config = dict(
    n_kv_head=10,
    vocab_size=8192,
    norm='layernorm',
    norm_eps=1e-05,
    init='uniform',
    init_std_up=0.0396,
    optimizer='muon_hyperball',
    schedule='wsd',
    dataset='wikipedia_en',
)
Each number is 50 + 15 x the weight over its row's rms, rounded and kept within 0 to 99. Layers, rows and columns count from 0. The size before them is the row's rms in percent of the matrix's.

# layer 16 attention query, 320x320, rms 0.0277, rows 304-319, columns 160-239
099:52 14 48 57 45 81 64 24 17 50 16 62 58 53 66 22 62 73 24 45 38 34 63 62 74 49 67 18 73 66 65 33 50 60 69 59 48 61 44 59 51 64 73 43 47 60 71 32 65 49 41 42 54 54 43 27 61 65 16 44 75 53 49 83 96 41 27 33 67 62 64 34 37 52 55 45 22 60 54 56
092:29 29 67 31 36 64 39 56 40 51 36 55 43 44 40 30 55 44 53 64 70 56 51 71 23 41 78 50 34 55 61 67 56 47 60 51 58 46 33 61 65 49 34 55 33 49 74 79 63 71 29 63 45 74 70 39 49 29 58 61 60 50 50 19 47 45 64 68 53 33 53 64 54 34 28 85 31 50 54 35
100:51 44 88 59 38 28 37 64 19 48 52 43 51 28 11 76 40 60 63 32 21 53 57 51 33 62 61 63 69 56 25 31 61 38 63 64 48 17 67 68 56 65 52 56 39 41 39 60 33 38 70 62 44 40 68 42 40 55 54 46 26 40 51 53 67 74 33 23 65 34 51 27 41 54 41 69 57 54 43 46
097:56 56 46 70 59 60 64 46 41 30 55 61 58 21 19 58 30 68 54 47 61 56 58 34 35 33 66 43 40 44 41 43 38 42 48 62 30 58 37 68 62 36 53 76 55 57 34 40 66 30 67 32 77 75 42 41 41 59 55 37 27 29 42 49 47 51 60 40 53 48 55 45 44 36 40 66 33 51 53 36
098:47 58 68 58 42 75 40 73 76 16 56 60 56 30 62 71 51 70 46 47 58 75 57 46 33 32 59 43 50 49 19 46 56 44 89 52 18 40 54 22 69 52 41 53 44 25 37 26 29 45 49 40 29 78 43 51 53 49 44 37 44 48 61 49 68 46 47 61 70 64 11 84 41 57 45 42 17 52 87 62
099:78 58 76 33 64 22 13 78 40 60 25 17 42 36 54 45 50 52 51 34 54 44 50 46 71 31 59 60 49 51 45 63 28 28 71 68 51 37 65 46 28 61 27 61 45 42 36 29 50 41 31 43 14 96 28 52 79 48 59 51 29 53 61 60 09 51 56 27 50 63 35 55 72 41 23 67 45 36 53 38
100:37 35 42 69 51 47 21 30 46 52 35 11 37 40 36 60 43 65 34 63 57 37 42 61 31 55 51 51 64 80 54 46 38 56 48 72 59 45 47 30 61 43 61 55 71 62 68 39 44 60 41 64 18 61 21 71 73 68 26 59 28 40 47 54 78 44 61 52 38 49 52 45 50 58 57 35 53 36 70 33
095:78 54 52 49 48 44 44 75 81 39 62 42 49 55 61 36 35 60 52 39 38 26 59 51 19 40 58 52 52 57 40 40 51 43 54 40 23 41 89 41 61 56 31 51 43 72 70 69 49 35 71 35 34 31 75 61 76 54 30 67 39 17 35 49 58 60 37 41 45 72 66 53 32 45 54 28 55 69 53 30
097:60 51 66 27 64 66 18 30 23 29 59 42 57 60 78 31 31 26 46 52 65 40 53 45 30 61 60 50 61 32 51 84 45 58 57 59 47 52 36 54 46 32 53 63 47 43 23 48 35 43 27 45 34 27 34 50 52 54 31 76 36 47 61 30 71 50 60 48 54 60 58 62 18 31 54 27 65 57 43 75
096:56 29 30 46 45 63 54 49 43 41 35 44 66 68 58 54 35 38 34 26 60 33 56 74 55 46 63 43 67 35 38 45 51 42 64 44 45 42 54 25 63 55 58 47 73 24 48 41 26 42 53 39 24 56 68 79 37 52 51 52 55 31 56 40 61 41 86 62 44 39 55 52 81 49 51 64 37 39 50 30
097:75 67 51 36 70 71 65 56 49 86 24 68 57 83 48 48 29 60 54 38 41 41 55 50 66 59 34 55 64 70 69 42 52 39 63 51 61 52 42 29 32 63 62 49 66 57 47 50 81 38 63 42 55 37 32 56 55 66 59 45 41 42 24 14 59 52 61 62 70 49 51 37 68 63 75 33 52 65 41 33
101:58 56 26 46 44 38 68 20 48 30 80 61 30 55 46 43 50 74 57 26 33 56 35 42 30 59 71 67 74 38 40 21 54 43 54 43 50 49 62 34 31 54 52 40 33 16 74 42 48 38 49 33 53 71 37 48 57 43 83 50 49 54 42 52 44 50 31 37 47 48 44 53 87 40 61 41 45 45 61 41
102:54 67 43 42 51 46 55 60 40 61 58 43 41 57 34 60 68 50 55 74 73 81 33 53 26 33 66 43 64 40 38 46 58 41 51 63 62 58 53 57 53 60 42 67 41 57 35 37 54 58 54 56 56 51 72 42 51 41 63 56 52 51 62 42 67 58 65 47 59 49 60 47 53 70 69 49 64 85 68 38
104:47 31 47 57 50 60 42 35 28 43 44 32 40 54 81 39 62 65 44 65 66 70 51 63 49 44 33 36 38 44 39 51 27 42 38 42 66 36 30 45 64 43 59 56 54 26 47 41 84 50 38 43 59 59 52 35 50 57 67 57 36 32 71 46 47 13 34 60 47 61 56 62 47 35 81 41 35 29 42 30
099:81 59 67 52 30 64 77 46 30 43 76 51 36 52 52 44 71 25 59 33 45 67 42 76 45 54 47 56 48 40 47 54 62 26 55 52 24 34 64 53 39 72 32 53 69 40 77 35 30 49 57 30 41 54 45 34 29 53 60 51 22 31 28 60 30 70 83 37 52 39 69 66 40 49 34 56 46 60 44 45
099:51 12 56 45 67 58 29 17 69 61 62 60 59 77 42 28 79 71 80 52 36 48 50 49 33 35 41 30 53 29 36 50 30 63 50 73 39 88 39 55 56 29 83 74 62 42 54 62 61 62 49 55 40 66 60 75 53 55 21 17 52 18 52 67 31 53 56 52 64 51 61 28 41 39 54 70 63 86 57 24
# layer 16 attention key, 320x320, rms 0.0277, rows 304-319, columns 160-239
106:44 44 32 06 24 55 64 32 64 65 37 48 59 55 83 34 40 50 47 64 57 51 53 45 69 40 53 43 53 37 56 66 17 26 68 59 39 38 49 38 36 49 40 49 39 59 67 57 40 61 55 70 65 31 22 45 46 56 73 38 37 67 24 31 33 22 59 36 40 66 61 48 51 60 48 42 40 38 35 26
092:42 71 59 64 64 42 44 36 66 63 15 63 67 40 58 41 58 56 58 61 68 30 54 80 56 18 73 56 55 32 52 72 70 66 53 55 68 45 35 57 44 79 45 59 53 71 62 54 41 52 46 66 56 69 60 64 51 57 50 51 60 49 32 45 43 53 51 34 60 49 57 69 64 70 24 64 32 73 58 40
113:30 42 54 53 44 49 60 51 51 45 62 54 46 38 14 39 71 55 47 56 22 47 60 34 39 47 59 68 40 67 47 49 50 48 53 25 75 38 37 26 54 23 51 52 34 60 40 48 86 51 80 41 33 78 36 44 31 98 37 53 41 68 50 46 34 46 43 77 63 41 58 36 54 16 72 52 48 43 67 54
101:47 34 61 66 49 53 43 51 25 34 48 76 29 64 39 49 43 43 33 84 42 81 61 49 47 36 50 51 74 60 23 55 58 45 65 50 27 29 51 50 05 44 53 33 54 56 64 54 65 62 30 48 33 77 24 71 63 40 41 42 28 33 37 46 37 50 51 32 51 53 49 83 63 40 53 46 70 54 47 40
105:41 70 47 45 34 39 49 72 43 52 58 70 44 53 50 61 58 57 62 61 47 40 49 61 64 66 74 67 51 57 68 22 56 46 44 13 45 25 48 48 66 53 35 69 42 28 59 34 60 47 39 37 61 41 99 58 47 69 58 50 33 63 57 53 37 60 70 67 78 51 59 70 50 60 39 43 51 48 80 59
106:36 55 41 52 56 47 41 55 16 51 64 56 51 50 63 50 80 50 39 33 61 63 53 38 66 47 65 48 34 49 77 50 73 53 61 48 61 56 75 37 68 49 61 24 71 32 44 42 44 56 17 54 32 69 58 65 49 65 68 34 42 71 22 54 57 69 37 60 36 46 22 47 41 28 15 41 63 58 06 54
104:61 39 19 28 61 52 62 42 59 42 85 43 42 69 37 85 74 39 70 68 41 51 61 45 41 71 60 46 36 51 64 37 22 51 66 64 48 33 61 71 53 29 60 60 46 57 56 52 60 52 55 40 78 39 32 40 63 63 49 23 25 34 34 47 46 23 43 51 30 32 40 53 33 40 44 29 26 74 66 45
096:42 49 33 53 36 82 61 67 43 54 58 59 75 70 42 53 18 54 47 52 69 21 55 52 60 52 59 48 55 39 15 71 70 37 46 36 49 59 53 60 64 59 58 38 57 59 50 58 42 65 63 43 56 37 46 65 68 36 56 39 25 57 34 72 40 23 23 27 36 56 59 58 79 41 44 71 65 68 35 50
098:47 56 58 68 90 60 62 56 47 62 55 48 47 53 47 34 54 37 52 38 34 29 50 65 09 46 34 43 48 64 36 54 65 69 72 47 59 22 61 65 60 63 54 57 59 48 21 44 70 68 48 69 41 78 36 42 65 56 58 58 66 52 48 44 62 69 80 79 34 61 38 32 66 07 24 55 29 30 10 72
106:51 46 43 95 43 35 59 31 31 66 43 44 63 70 55 48 28 37 44 41 46 36 21 32 73 66 39 73 45 32 60 28 58 50 34 30 28 41 25 33 55 46 45 37 56 44 40 61 57 51 60 48 36 52 49 43 81 57 43 64 70 58 50 68 51 32 61 50 39 48 45 67 87 45 34 73 31 62 48 54
105:32 58 29 44 30 10 40 37 50 49 31 58 56 28 42 65 58 33 71 50 42 56 53 47 64 23 47 68 33 48 43 42 52 55 58 49 62 30 57 31 68 64 37 63 29 58 68 58 36 64 25 53 49 49 41 54 59 43 59 35 64 34 36 36 45 58 62 45 63 41 70 37 53 75 43 50 31 52 43 39
096:80 42 54 38 27 48 49 62 29 57 51 45 31 44 51 36 19 33 44 47 60 56 45 75 68 30 27 48 39 48 62 66 56 20 51 43 56 51 46 44 15 56 59 62 48 52 42 45 33 43 34 28 44 44 38 50 55 49 43 30 50 63 27 42 46 51 44 50 51 78 47 37 49 58 33 63 42 41 55 40
109:59 37 55 39 56 68 36 28 65 28 47 14 64 46 47 83 59 41 71 54 76 46 48 40 51 45 47 35 57 52 40 53 29 52 62 75 47 69 86 42 84 55 36 53 60 51 36 82 63 56 16 46 51 60 38 44 54 70 34 36 50 61 44 50 64 70 57 56 35 71 17 49 52 40 48 40 29 60 87 57
103:55 59 44 34 40 65 42 40 45 08 39 36 42 34 47 63 38 54 51 50 56 63 50 62 70 41 65 58 68 51 45 45 90 47 46 45 44 64 44 55 45 41 41 35 53 31 69 64 39 55 61 65 47 63 80 63 31 58 56 32 75 03 38 52 51 35 23 57 37 52 27 68 63 52 65 60 55 26 54 47
108:46 30 45 61 49 93 48 52 45 40 27 26 62 41 69 32 71 59 33 44 46 41 56 46 75 32 49 58 53 42 14 48 76 53 47 62 25 43 49 77 42 70 60 72 62 43 40 71 32 66 64 47 43 44 24 23 45 58 47 57 59 83 50 71 39 36 69 52 49 40 70 20 30 58 64 73 21 65 42 67
108:47 38 63 45 51 33 35 33 70 36 88 14 61 53 54 53 44 52 91 29 35 47 78 54 42 51 69 21 30 18 54 48 49 76 45 47 42 51 57 72 45 55 62 60 56 77 52 59 59 37 84 44 28 34 75 51 60 64 61 48 54 63 47 59 51 33 47 67 52 57 41 18 47 29 70 68 62 55 28 38
# layer 16 attention value, 320x320, rms 0.0276, rows 288-315, columns 160-239
102:23 45 56 17 77 56 50 24 41 33 27 60 66 33 48 63 46 49 49 50 56 60 33 51 30 57 54 68 57 71 51 48 45 55 55 67 56 63 30 65 48 67 65 81 73 34 58 33 39 74 34 61 69 68 49 53 57 46 56 49 42 57 61 37 54 41 52 29 72 38 59 28 53 50 55 53 40 52 58 70
105:54 70 45 61 42 35 34 57 51 42 48 34 24 47 32 08 32 54 48 33 53 41 54 59 39 40 49 30 42 79 66 45 54 67 57 14 58 78 41 49 53 55 47 57 74 63 61 29 63 61 61 43 33 51 59 39 27 35 50 30 67 42 45 60 89 52 61 41 54 67 66 84 29 54 57 58 32 69 60 89
107:62 32 62 19 36 38 47 42 40 55 58 54 62 67 59 29 64 25 67 65 55 52 38 44 60 66 42 61 38 40 36 35 60 50 64 82 87 60 32 53 15 54 71 69 55 51 29 49 72 54 44 45 59 29 40 37 17 48 59 62 79 60 32 50 42 46 59 47 64 65 84 46 78 55 65 43 56 57 49 47
112:71 45 46 54 60 60 34 30 49 56 32 48 55 63 25 80 50 50 40 36 51 72 66 76 60 56 81 29 52 36 35 46 55 43 46 14 51 61 53 75 62 48 44 21 70 52 58 82 66 76 49 39 51 67 59 27 30 29 58 57 44 55 65 28 66 44 53 32 37 34 30 44 50 36 24 07 46 54 80 43
107:62 38 73 39 63 60 30 51 70 52 47 42 43 36 60 43 64 59 59 39 48 61 70 38 53 64 41 42 61 54 20 61 51 51 52 34 40 40 42 45 60 54 35 38 75 39 40 62 43 65 60 35 63 48 42 65 43 68 35 58 64 51 55 52 43 53 42 64 40 74 54 05 55 26 38 47 54 43 54 69
108:61 39 65 46 52 33 45 53 57 44 31 58 22 37 38 58 63 54 73 44 57 45 53 45 74 60 45 58 55 39 55 52 56 43 30 35 41 64 53 29 45 51 56 57 57 61 49 49 75 70 53 65 66 77 51 45 23 55 61 31 45 37 58 28 52 23 49 57 33 50 36 74 58 54 27 53 84 71 42 50
107:67 50 29 58 46 46 45 42 30 49 26 56 47 35 40 76 53 47 76 58 46 54 33 51 61 26 50 40 37 52 38 29 34 86 48 66 72 69 57 62 70 52 50 53 37 77 31 65 44 38 59 34 37 32 60 43 62 57 57 35 09 36 71 63 72 41 44 61 31 41 46 13 58 54 41 62 44 30 36 34
107:63 45 54 49 46 36 11 42 34 45 62 49 47 59 39 58 74 27 60 47 24 53 73 53 43 51 13 58 15 40 26 68 51 28 39 51 60 48 75 08 45 65 26 64 49 25 42 47 74 61 52 77 56 45 56 52 43 50 51 58 64 44 49 49 39 64 65 25 32 53 57 33 54 54 73 23 43 56 54 57
107:57 29 74 52 34 38 68 13 41 35 59 56 63 46 60 69 65 37 74 56 55 65 76 41 54 47 36 37 53 55 48 62 60 56 49 64 41 42 50 39 46 59 74 69 47 40 23 56 33 58 33 46 36 39 44 46 60 11 46 38 49 30 89 56 32 39 68 74 30 37 78 64 46 64 31 42 48 42 73 57
110:47 33 35 58 47 36 68 53 46 28 53 44 21 68 47 53 62 39 41 41 63 52 57 71 56 38 53 50 30 67 66 43 36 23 58 50 53 58 29 46 58 42 43 31 45 69 37 53 45 30 54 52 73 54 18 71 52 68 57 50 48 59 45 36 66 58 34 80 56 52 46 48 22 29 58 71 29 48 71 40
107:49 38 24 54 57 47 75 70 51 48 61 57 57 60 43 42 54 52 21 31 45 61 35 45 45 67 48 49 33 54 45 44 37 60 74 38 68 47 42 60 27 64 61 66 47 65 71 59 15 56 52 63 40 58 58 81 33 30 41 66 72 45 57 55 44 56 64 61 46 33 72 69 57 37 44 36 90 60 31 52
109:47 81 49 44 63 50 44 58 38 31 43 36 50 84 42 17 76 63 70 40 55 31 35 61 60 64 53 69 48 38 55 65 54 51 74 70 43 60 53 70 40 64 71 23 41 63 76 44 70 42 32 65 60 79 48 59 59 45 41 71 56 67 51 33 37 32 48 61 70 44 57 49 12 46 43 31 42 57 53 36
106:74 21 49 72 31 36 62 50 49 26 45 57 38 81 59 64 38 44 85 50 68 42 35 47 41 32 50 57 43 82 61 47 45 48 60 18 44 42 47 56 53 41 50 67 40 70 39 54 53 61 52 52 74 50 48 99 44 52 29 83 32 57 64 79 60 56 40 78 83 61 50 58 52 45 60 56 42 44 67 57
107:56 36 18 46 38 49 46 57 47 46 58 44 29 46 58 53 31 55 33 55 47 66 30 65 47 54 41 20 50 47 58 65 52 37 38 58 61 34 35 41 59 42 59 51 60 55 69 35 72 23 46 39 34 47 32 75 60 64 62 47 61 78 76 74 53 14 46 20 53 65 63 64 41 39 65 36 65 49 56 79
108:71 46 63 27 53 70 24 41 44 46 38 33 62 49 66 25 40 45 39 52 55 49 55 47 59 64 65 72 70 61 41 63 34 58 39 33 72 46 66 65 51 47 41 55 46 42 27 26 77 51 48 54 28 70 34 49 62 55 60 81 50 37 30 39 51 36 55 55 26 37 55 84 52 59 74 37 71 37 58 50
101:39 72 37 71 77 60 44 80 37 59 35 65 50 38 58 66 22 38 70 55 58 50 22 42 84 41 29 55 45 64 56 47 44 45 75 34 73 72 49 47 44 67 65 51 45 48 53 65 40 48 54 55 52 38 42 33 59 99 33 67 30 66 44 52 53 56 53 64 38 24 43 41 63 44 60 70 70 29 50 32
107:34 43 45 56 37 69 57 50 66 49 29 60 41 60 35 65 43 46 53 46 59 32 33 56 43 25 45 55 60 41 62 79 49 57 44 36 33 60 34 45 44 59 52 34 25 44 60 48 44 49 43 65 60 44 46 47 33 62 61 44 32 47 61 40 31 50 79 89 42 35 61 47 54 39 23 43 41 36 37 60
100:43 37 55 59 47 52 48 69 49 48 49 65 43 51 83 70 38 45 66 67 41 62 62 45 41 66 74 41 76 59 60 25 58 59 47 61 80 63 61 65 61 51 68 70 49 52 55 39 11 29 53 52 59 52 86 44 43 37 68 33 59 79 64 42 11 35 65 49 51 65 37 55 35 47 34 58 77 54 31 60
105:73 61 52 53 50 62 73 50 52 32 48 46 47 53 62 59 31 59 52 15 48 68 64 46 47 55 67 36 29 20 44 53 40 52 61 65 42 39 51 52 61 36 35 37 54 44 71 43 40 53 59 47 54 54 35 26 49 47 55 73 54 32 32 58 68 60 32 29 46 83 35 38 58 66 64 68 55 39 49 44
109:61 42 35 57 50 40 57 48 25 44 25 55 48 40 25 45 52 58 59 24 48 65 56 57 56 56 35 66 54 69 57 43 38 36 43 60 26 66 37 77 26 65 42 23 40 73 52 64 54 37 59 35 40 66 73 62 59 33 69 64 52 34 35 43 19 49 34 56 50 60 56 42 30 58 49 64 49 59 45 56
109:56 33 47 29 66 53 38 66 53 42 47 48 56 44 69 25 33 67 49 20 65 37 59 43 42 64 59 53 49 45 30 57 53 44 73 45 65 23 71 74 41 31 36 39 67 62 60 33 34 34 50 48 95 58 32 79 48 26 54 50 60 58 47 61 52 53 45 36 56 64 63 80 52 49 61 50 13 73 62 32
109:61 62 22 59 63 51 69 64 23 34 68 50 55 73 52 64 67 38 36 63 45 45 43 44 63 49 00 56 60 40 47 43 55 50 79 21 48 81 41 49 24 21 58 45 75 57 27 30 18 43 54 38 46 70 33 68 34 26 51 09 48 13 21 61 39 46 55 39 55 60 49 46 47 52 60 42 39 45 49 24
105:53 79 61 44 45 54 38 73 55 75 45 63 33 95 33 63 34 38 66 45 39 45 71 64 50 24 32 59 58 71 46 75 59 51 47 66 70 51 32 52 45 51 58 53 79 53 34 71 52 56 53 60 69 37 76 59 36 47 63 42 30 28 47 54 41 49 52 60 34 32 63 65 40 33 34 79 50 59 65 99
110:58 59 52 12 63 35 58 64 53 24 28 74 49 29 34 70 47 74 70 42 60 61 36 44 41 31 88 46 83 61 50 52 17 49 52 78 49 63 32 27 40 58 40 61 44 45 49 20 39 70 42 55 08 60 56 92 63 37 47 39 52 38 47 51 42 56 68 34 53 31 69 55 59 53 74 70 69 39 54 60
110:69 55 55 66 78 36 50 53 53 54 20 51 41 33 58 67 53 54 05 71 46 00 31 35 62 55 37 54 47 29 32 67 53 88 43 51 51 48 40 45 28 35 67 37 62 54 58 48 50 31 35 26 70 60 53 36 57 35 47 52 48 63 47 46 12 67 34 42 37 55 45 65 49 66 57 56 20 46 52 67
108:60 45 59 51 65 51 45 64 38 42 64 34 43 14 40 48 47 44 43 48 46 20 43 61 42 29 93 80 49 57 61 76 28 31 48 35 53 45 55 33 56 32 29 67 49 71 56 82 48 59 45 75 57 49 55 73 77 53 35 26 13 45 44 28 55 82 42 82 54 23 57 24 58 49 58 45 60 34 56 28
108:55 37 46 84 53 61 34 50 35 45 39 62 49 46 70 59 38 44 50 44 64 61 40 31 26 29 45 60 50 55 53 61 56 42 73 22 31 45 60 61 36 81 35 54 36 29 47 64 62 37 70 42 51 66 34 34 71 33 59 73 41 32 68 21 10 57 50 51 59 24 34 58 60 68 44 53 36 33 54 26
109:54 48 48 58 48 50 64 74 91 41 35 36 50 60 49 41 54 41 61 75 41 46 44 84 59 61 58 44 42 30 53 55 49 48 44 55 40 70 33 66 47 48 52 42 56 61 69 30 61 46 69 40 62 34 43 56 52 84 45 18 45 46 43 54 41 46 72 73 43 59 61 47 88 51 63 33 33 75 71 80
# layer 16 attention output (transposed), 320x320, rms 0.0343, rows 288-315, columns 160-239
105:55 74 83 57 35 35 21 34 49 59 56 57 80 27 38 63 59 74 43 57 32 44 47 46 53 37 60 41 45 47 55 43 61 25 38 35 56 64 44 66 66 44 51 40 61 50 54 60 57 27 73 55 55 59 62 50 50 72 46 78 34 39 50 36 52 32 57 27 61 57 39 21 55 53 24 37 72 65 37 31
101:43 51 91 57 54 61 62 68 58 49 43 39 43 52 62 48 37 48 49 46 66 79 59 69 78 40 38 69 65 48 21 37 50 42 80 59 57 72 53 39 21 48 54 48 50 41 47 49 57 38 66 60 59 54 49 33 33 40 21 40 45 68 37 35 46 74 44 59 32 11 31 65 36 63 26 38 52 61 45 38
104:27 68 38 72 60 24 54 29 77 45 13 20 73 49 52 34 46 36 43 45 32 41 39 29 49 53 60 63 14 27 45 35 27 60 48 84 47 43 52 48 15 61 69 53 69 61 45 49 69 41 44 76 20 27 41 50 42 58 42 44 51 58 65 18 43 60 87 43 36 52 47 66 52 45 33 31 70 49 57 43
112:17 45 45 36 70 13 33 45 27 53 66 56 44 51 44 44 60 24 62 36 57 63 64 64 28 57 78 30 37 50 49 50 76 64 52 52 55 65 27 67 59 46 31 46 71 39 50 17 45 60 65 42 60 43 53 49 38 28 31 50 85 52 50 41 58 44 28 36 63 40 67 45 71 44 39 50 37 50 36 59
108:38 37 31 85 51 35 57 57 55 52 51 46 72 60 48 42 68 22 39 57 50 85 61 67 47 37 33 56 61 61 23 53 49 41 23 45 14 49 28 53 46 68 49 44 44 76 58 60 25 46 70 60 32 39 31 47 50 53 55 62 54 79 42 41 60 47 53 45 51 58 55 21 24 28 66 72 23 80 85 45
105:60 42 21 53 67 57 65 44 61 40 60 54 80 22 31 42 58 47 54 25 68 40 78 52 88 59 51 43 40 50 65 42 75 49 50 41 62 53 62 38 67 38 74 49 53 36 57 58 39 73 57 30 47 56 57 45 56 42 55 38 62 47 48 29 38 54 38 49 62 59 35 22 42 59 41 44 43 39 47 23
107:38 66 45 58 64 34 57 57 46 51 76 52 52 57 28 48 39 54 46 57 63 38 28 76 40 53 52 31 65 53 37 42 49 40 13 74 33 39 24 58 44 46 34 82 71 71 42 41 46 25 53 61 42 57 50 38 65 65 58 63 35 20 72 49 38 38 44 38 25 53 76 43 45 48 54 45 50 35 61 44
108:47 44 28 60 71 43 54 43 42 56 65 42 38 50 63 57 49 47 41 38 34 51 41 39 29 65 54 48 63 69 74 54 69 40 34 45 53 58 44 26 22 42 64 59 22 39 68 43 47 63 39 54 44 73 24 71 51 81 20 40 19 45 58 26 31 58 49 63 79 63 55 69 41 76 71 45 38 62 36 70
107:70 54 54 89 40 51 43 28 52 63 55 49 67 46 23 37 70 59 54 64 45 54 43 47 67 73 50 18 21 49 48 45 46 61 64 38 60 42 45 65 45 73 55 78 56 57 24 27 35 39 62 46 28 74 33 61 40 48 44 17 51 57 61 42 53 79 77 43 52 41 30 32 38 33 55 50 71 59 25 47
108:35 55 49 47 49 58 82 52 30 48 54 38 55 67 44 66 44 62 45 70 81 37 59 85 43 53 57 51 52 55 51 50 64 16 54 49 60 52 61 32 31 58 39 40 63 52 40 36 49 61 33 82 28 50 45 52 69 68 41 27 56 59 55 57 69 67 44 52 49 42 42 33 54 69 69 58 66 34 46 15
108:50 59 53 40 53 81 35 70 40 52 48 64 62 52 53 69 58 14 37 36 60 40 67 31 59 59 41 53 47 47 62 64 38 43 62 48 20 51 59 20 41 52 68 72 61 32 53 70 57 26 33 66 71 42 58 54 18 42 40 56 49 61 66 43 50 38 64 47 49 50 70 18 58 50 35 71 71 54 36 22
111:56 63 54 43 59 31 60 62 56 57 71 41 64 37 51 59 63 55 49 39 63 50 26 60 28 44 36 52 31 71 69 48 53 73 49 47 66 56 74 45 57 42 61 45 58 91 57 34 46 34 45 67 82 60 47 50 72 45 53 46 72 92 31 64 70 35 46 57 62 60 55 23 26 66 26 54 43 42 21 45
108:41 40 97 27 47 57 45 35 40 36 47 19 61 35 64 38 22 38 43 26 59 72 55 48 34 71 72 62 40 66 57 67 52 58 43 65 67 51 22 72 30 52 49 45 39 59 61 78 61 47 65 53 59 35 51 61 26 36 38 46 59 42 47 85 44 37 34 60 56 57 32 03 35 82 32 65 67 46 54 17
106:49 52 42 60 63 55 63 32 49 70 40 47 41 38 68 55 43 43 63 61 39 59 41 58 53 50 55 65 36 48 68 32 30 40 73 31 61 54 48 29 51 57 53 78 43 26 62 56 40 24 42 53 23 34 42 44 47 88 54 58 68 74 59 71 58 61 17 27 69 34 47 60 53 87 50 54 73 73 48 42
108:47 29 46 44 83 45 43 41 29 43 39 57 58 34 44 32 52 40 42 63 42 50 62 49 52 56 56 60 58 63 48 65 36 31 37 65 49 63 72 54 24 41 71 80 58 59 44 26 56 33 56 38 59 38 64 59 36 39 37 66 64 37 51 60 51 66 44 55 66 56 33 53 49 57 34 31 59 08 43 39
104:55 67 59 42 61 70 66 11 25 14 52 22 64 71 35 57 83 56 56 34 40 59 48 78 36 57 39 68 53 59 39 27 67 69 43 44 51 60 58 42 38 32 45 63 41 62 66 72 53 63 76 51 40 50 77 58 56 50 52 65 33 17 47 47 56 58 37 40 20 38 46 77 68 39 52 38 55 42 46 43
104:57 48 54 53 65 42 77 32 35 37 45 56 46 35 66 36 48 57 65 26 68 58 70 54 38 33 29 28 25 96 48 32 38 29 68 52 60 34 43 72 40 56 62 49 55 28 34 36 56 46 54 57 73 60 67 49 48 66 50 40 67 38 59 13 54 46 28 34 47 70 66 50 46 37 33 73 41 43 79 57
101:49 34 38 41 54 32 40 49 37 82 47 58 70 34 29 52 29 80 77 55 31 51 20 75 42 64 70 96 64 47 60 53 38 49 72 64 61 53 60 28 40 59 32 44 45 34 61 37 54 83 56 44 40 36 72 36 63 55 32 78 47 79 62 34 56 44 51 61 48 54 49 57 46 37 46 56 51 47 44 51
105:59 53 45 62 53 64 47 61 51 28 66 63 29 46 75 45 46 30 44 58 34 44 52 83 45 56 45 35 67 53 39 41 42 52 47 58 50 32 21 71 62 49 40 59 39 54 57 67 54 75 47 40 57 13 50 58 66 21 50 41 26 56 55 52 72 49 56 78 50 73 54 49 49 50 35 31 25 16 36 47
108:34 45 50 52 39 51 09 28 27 57 73 45 44 41 66 46 46 70 46 73 65 50 55 53 48 53 37 55 60 69 48 46 58 35 72 69 34 54 47 53 65 52 61 25 55 53 28 33 43 73 56 52 34 44 44 77 45 58 34 53 56 25 35 45 35 60 57 35 54 50 67 42 46 31 50 44 52 58 31 40
108:58 52 39 58 58 53 63 54 52 70 37 55 71 46 44 31 75 38 48 75 32 38 30 67 47 38 47 38 65 54 22 73 45 44 32 48 65 69 47 57 23 68 38 46 30 31 65 65 64 56 43 51 31 54 69 82 47 44 49 50 72 25 74 88 49 51 43 49 53 59 78 51 57 52 60 47 39 45 53 48
111:49 38 44 67 75 65 61 52 29 35 58 46 41 78 46 45 49 87 45 39 50 36 34 26 36 44 38 39 44 49 63 51 50 60 85 61 24 66 42 48 51 35 83 55 46 67 88 60 61 47 54 34 48 80 62 63 43 42 30 24 55 29 39 37 61 67 48 57 57 49 41 46 62 43 73 34 49 56 31 63
105:50 73 65 62 58 32 39 66 54 37 65 71 37 56 43 80 35 46 48 15 68 59 54 71 32 14 44 72 37 48 51 55 41 52 27 60 57 46 34 42 30 53 46 52 31 41 36 82 58 33 57 33 57 57 67 48 43 32 36 65 51 43 37 31 48 33 48 52 45 30 72 76 40 33 50 34 73 75 47 76
107:47 70 51 21 37 20 52 36 31 43 27 30 17 53 65 66 68 57 41 65 46 51 56 65 54 30 58 11 58 61 75 35 58 68 71 19 44 57 52 11 63 32 72 69 28 53 23 49 28 64 64 35 28 67 65 44 53 58 35 33 57 53 62 51 53 65 52 46 45 26 49 66 48 52 20 41 56 58 38 56
108:48 61 58 35 39 73 66 53 45 47 59 54 63 56 51 41 43 32 34 40 61 31 47 13 53 44 39 46 17 72 31 65 44 38 68 44 49 63 63 67 54 35 66 41 46 21 55 24 30 47 59 34 59 34 50 47 75 28 39 52 46 41 50 46 27 66 33 28 44 73 42 50 59 59 46 35 53 40 33 65
109:51 59 50 31 75 48 42 27 31 33 41 46 14 62 58 10 52 23 61 80 76 64 43 21 38 56 44 54 68 54 58 31 63 39 48 55 60 65 40 52 55 52 36 38 65 58 33 45 64 25 31 50 14 65 40 49 79 66 45 19 48 50 57 60 50 32 59 58 58 51 42 48 42 38 34 50 47 61 52 41
107:36 29 42 41 26 77 19 27 43 20 39 52 19 50 61 30 85 71 51 39 51 20 20 70 46 37 53 33 54 35 62 42 75 38 43 35 56 66 51 55 45 49 41 62 91 58 61 51 42 25 51 61 66 30 56 58 63 35 72 71 36 48 54 47 44 82 51 33 67 52 42 52 47 70 39 51 83 39 50 38
110:49 31 50 48 65 45 58 53 54 58 78 33 53 52 28 46 47 64 76 43 41 79 57 39 38 50 69 27 52 50 38 56 64 62 48 62 60 55 59 43 38 33 50 31 79 50 36 37 47 58 73 44 90 23 63 31 47 54 17 21 36 53 57 49 57 67 45 80 32 61 32 43 75 47 58 49 25 65 49 60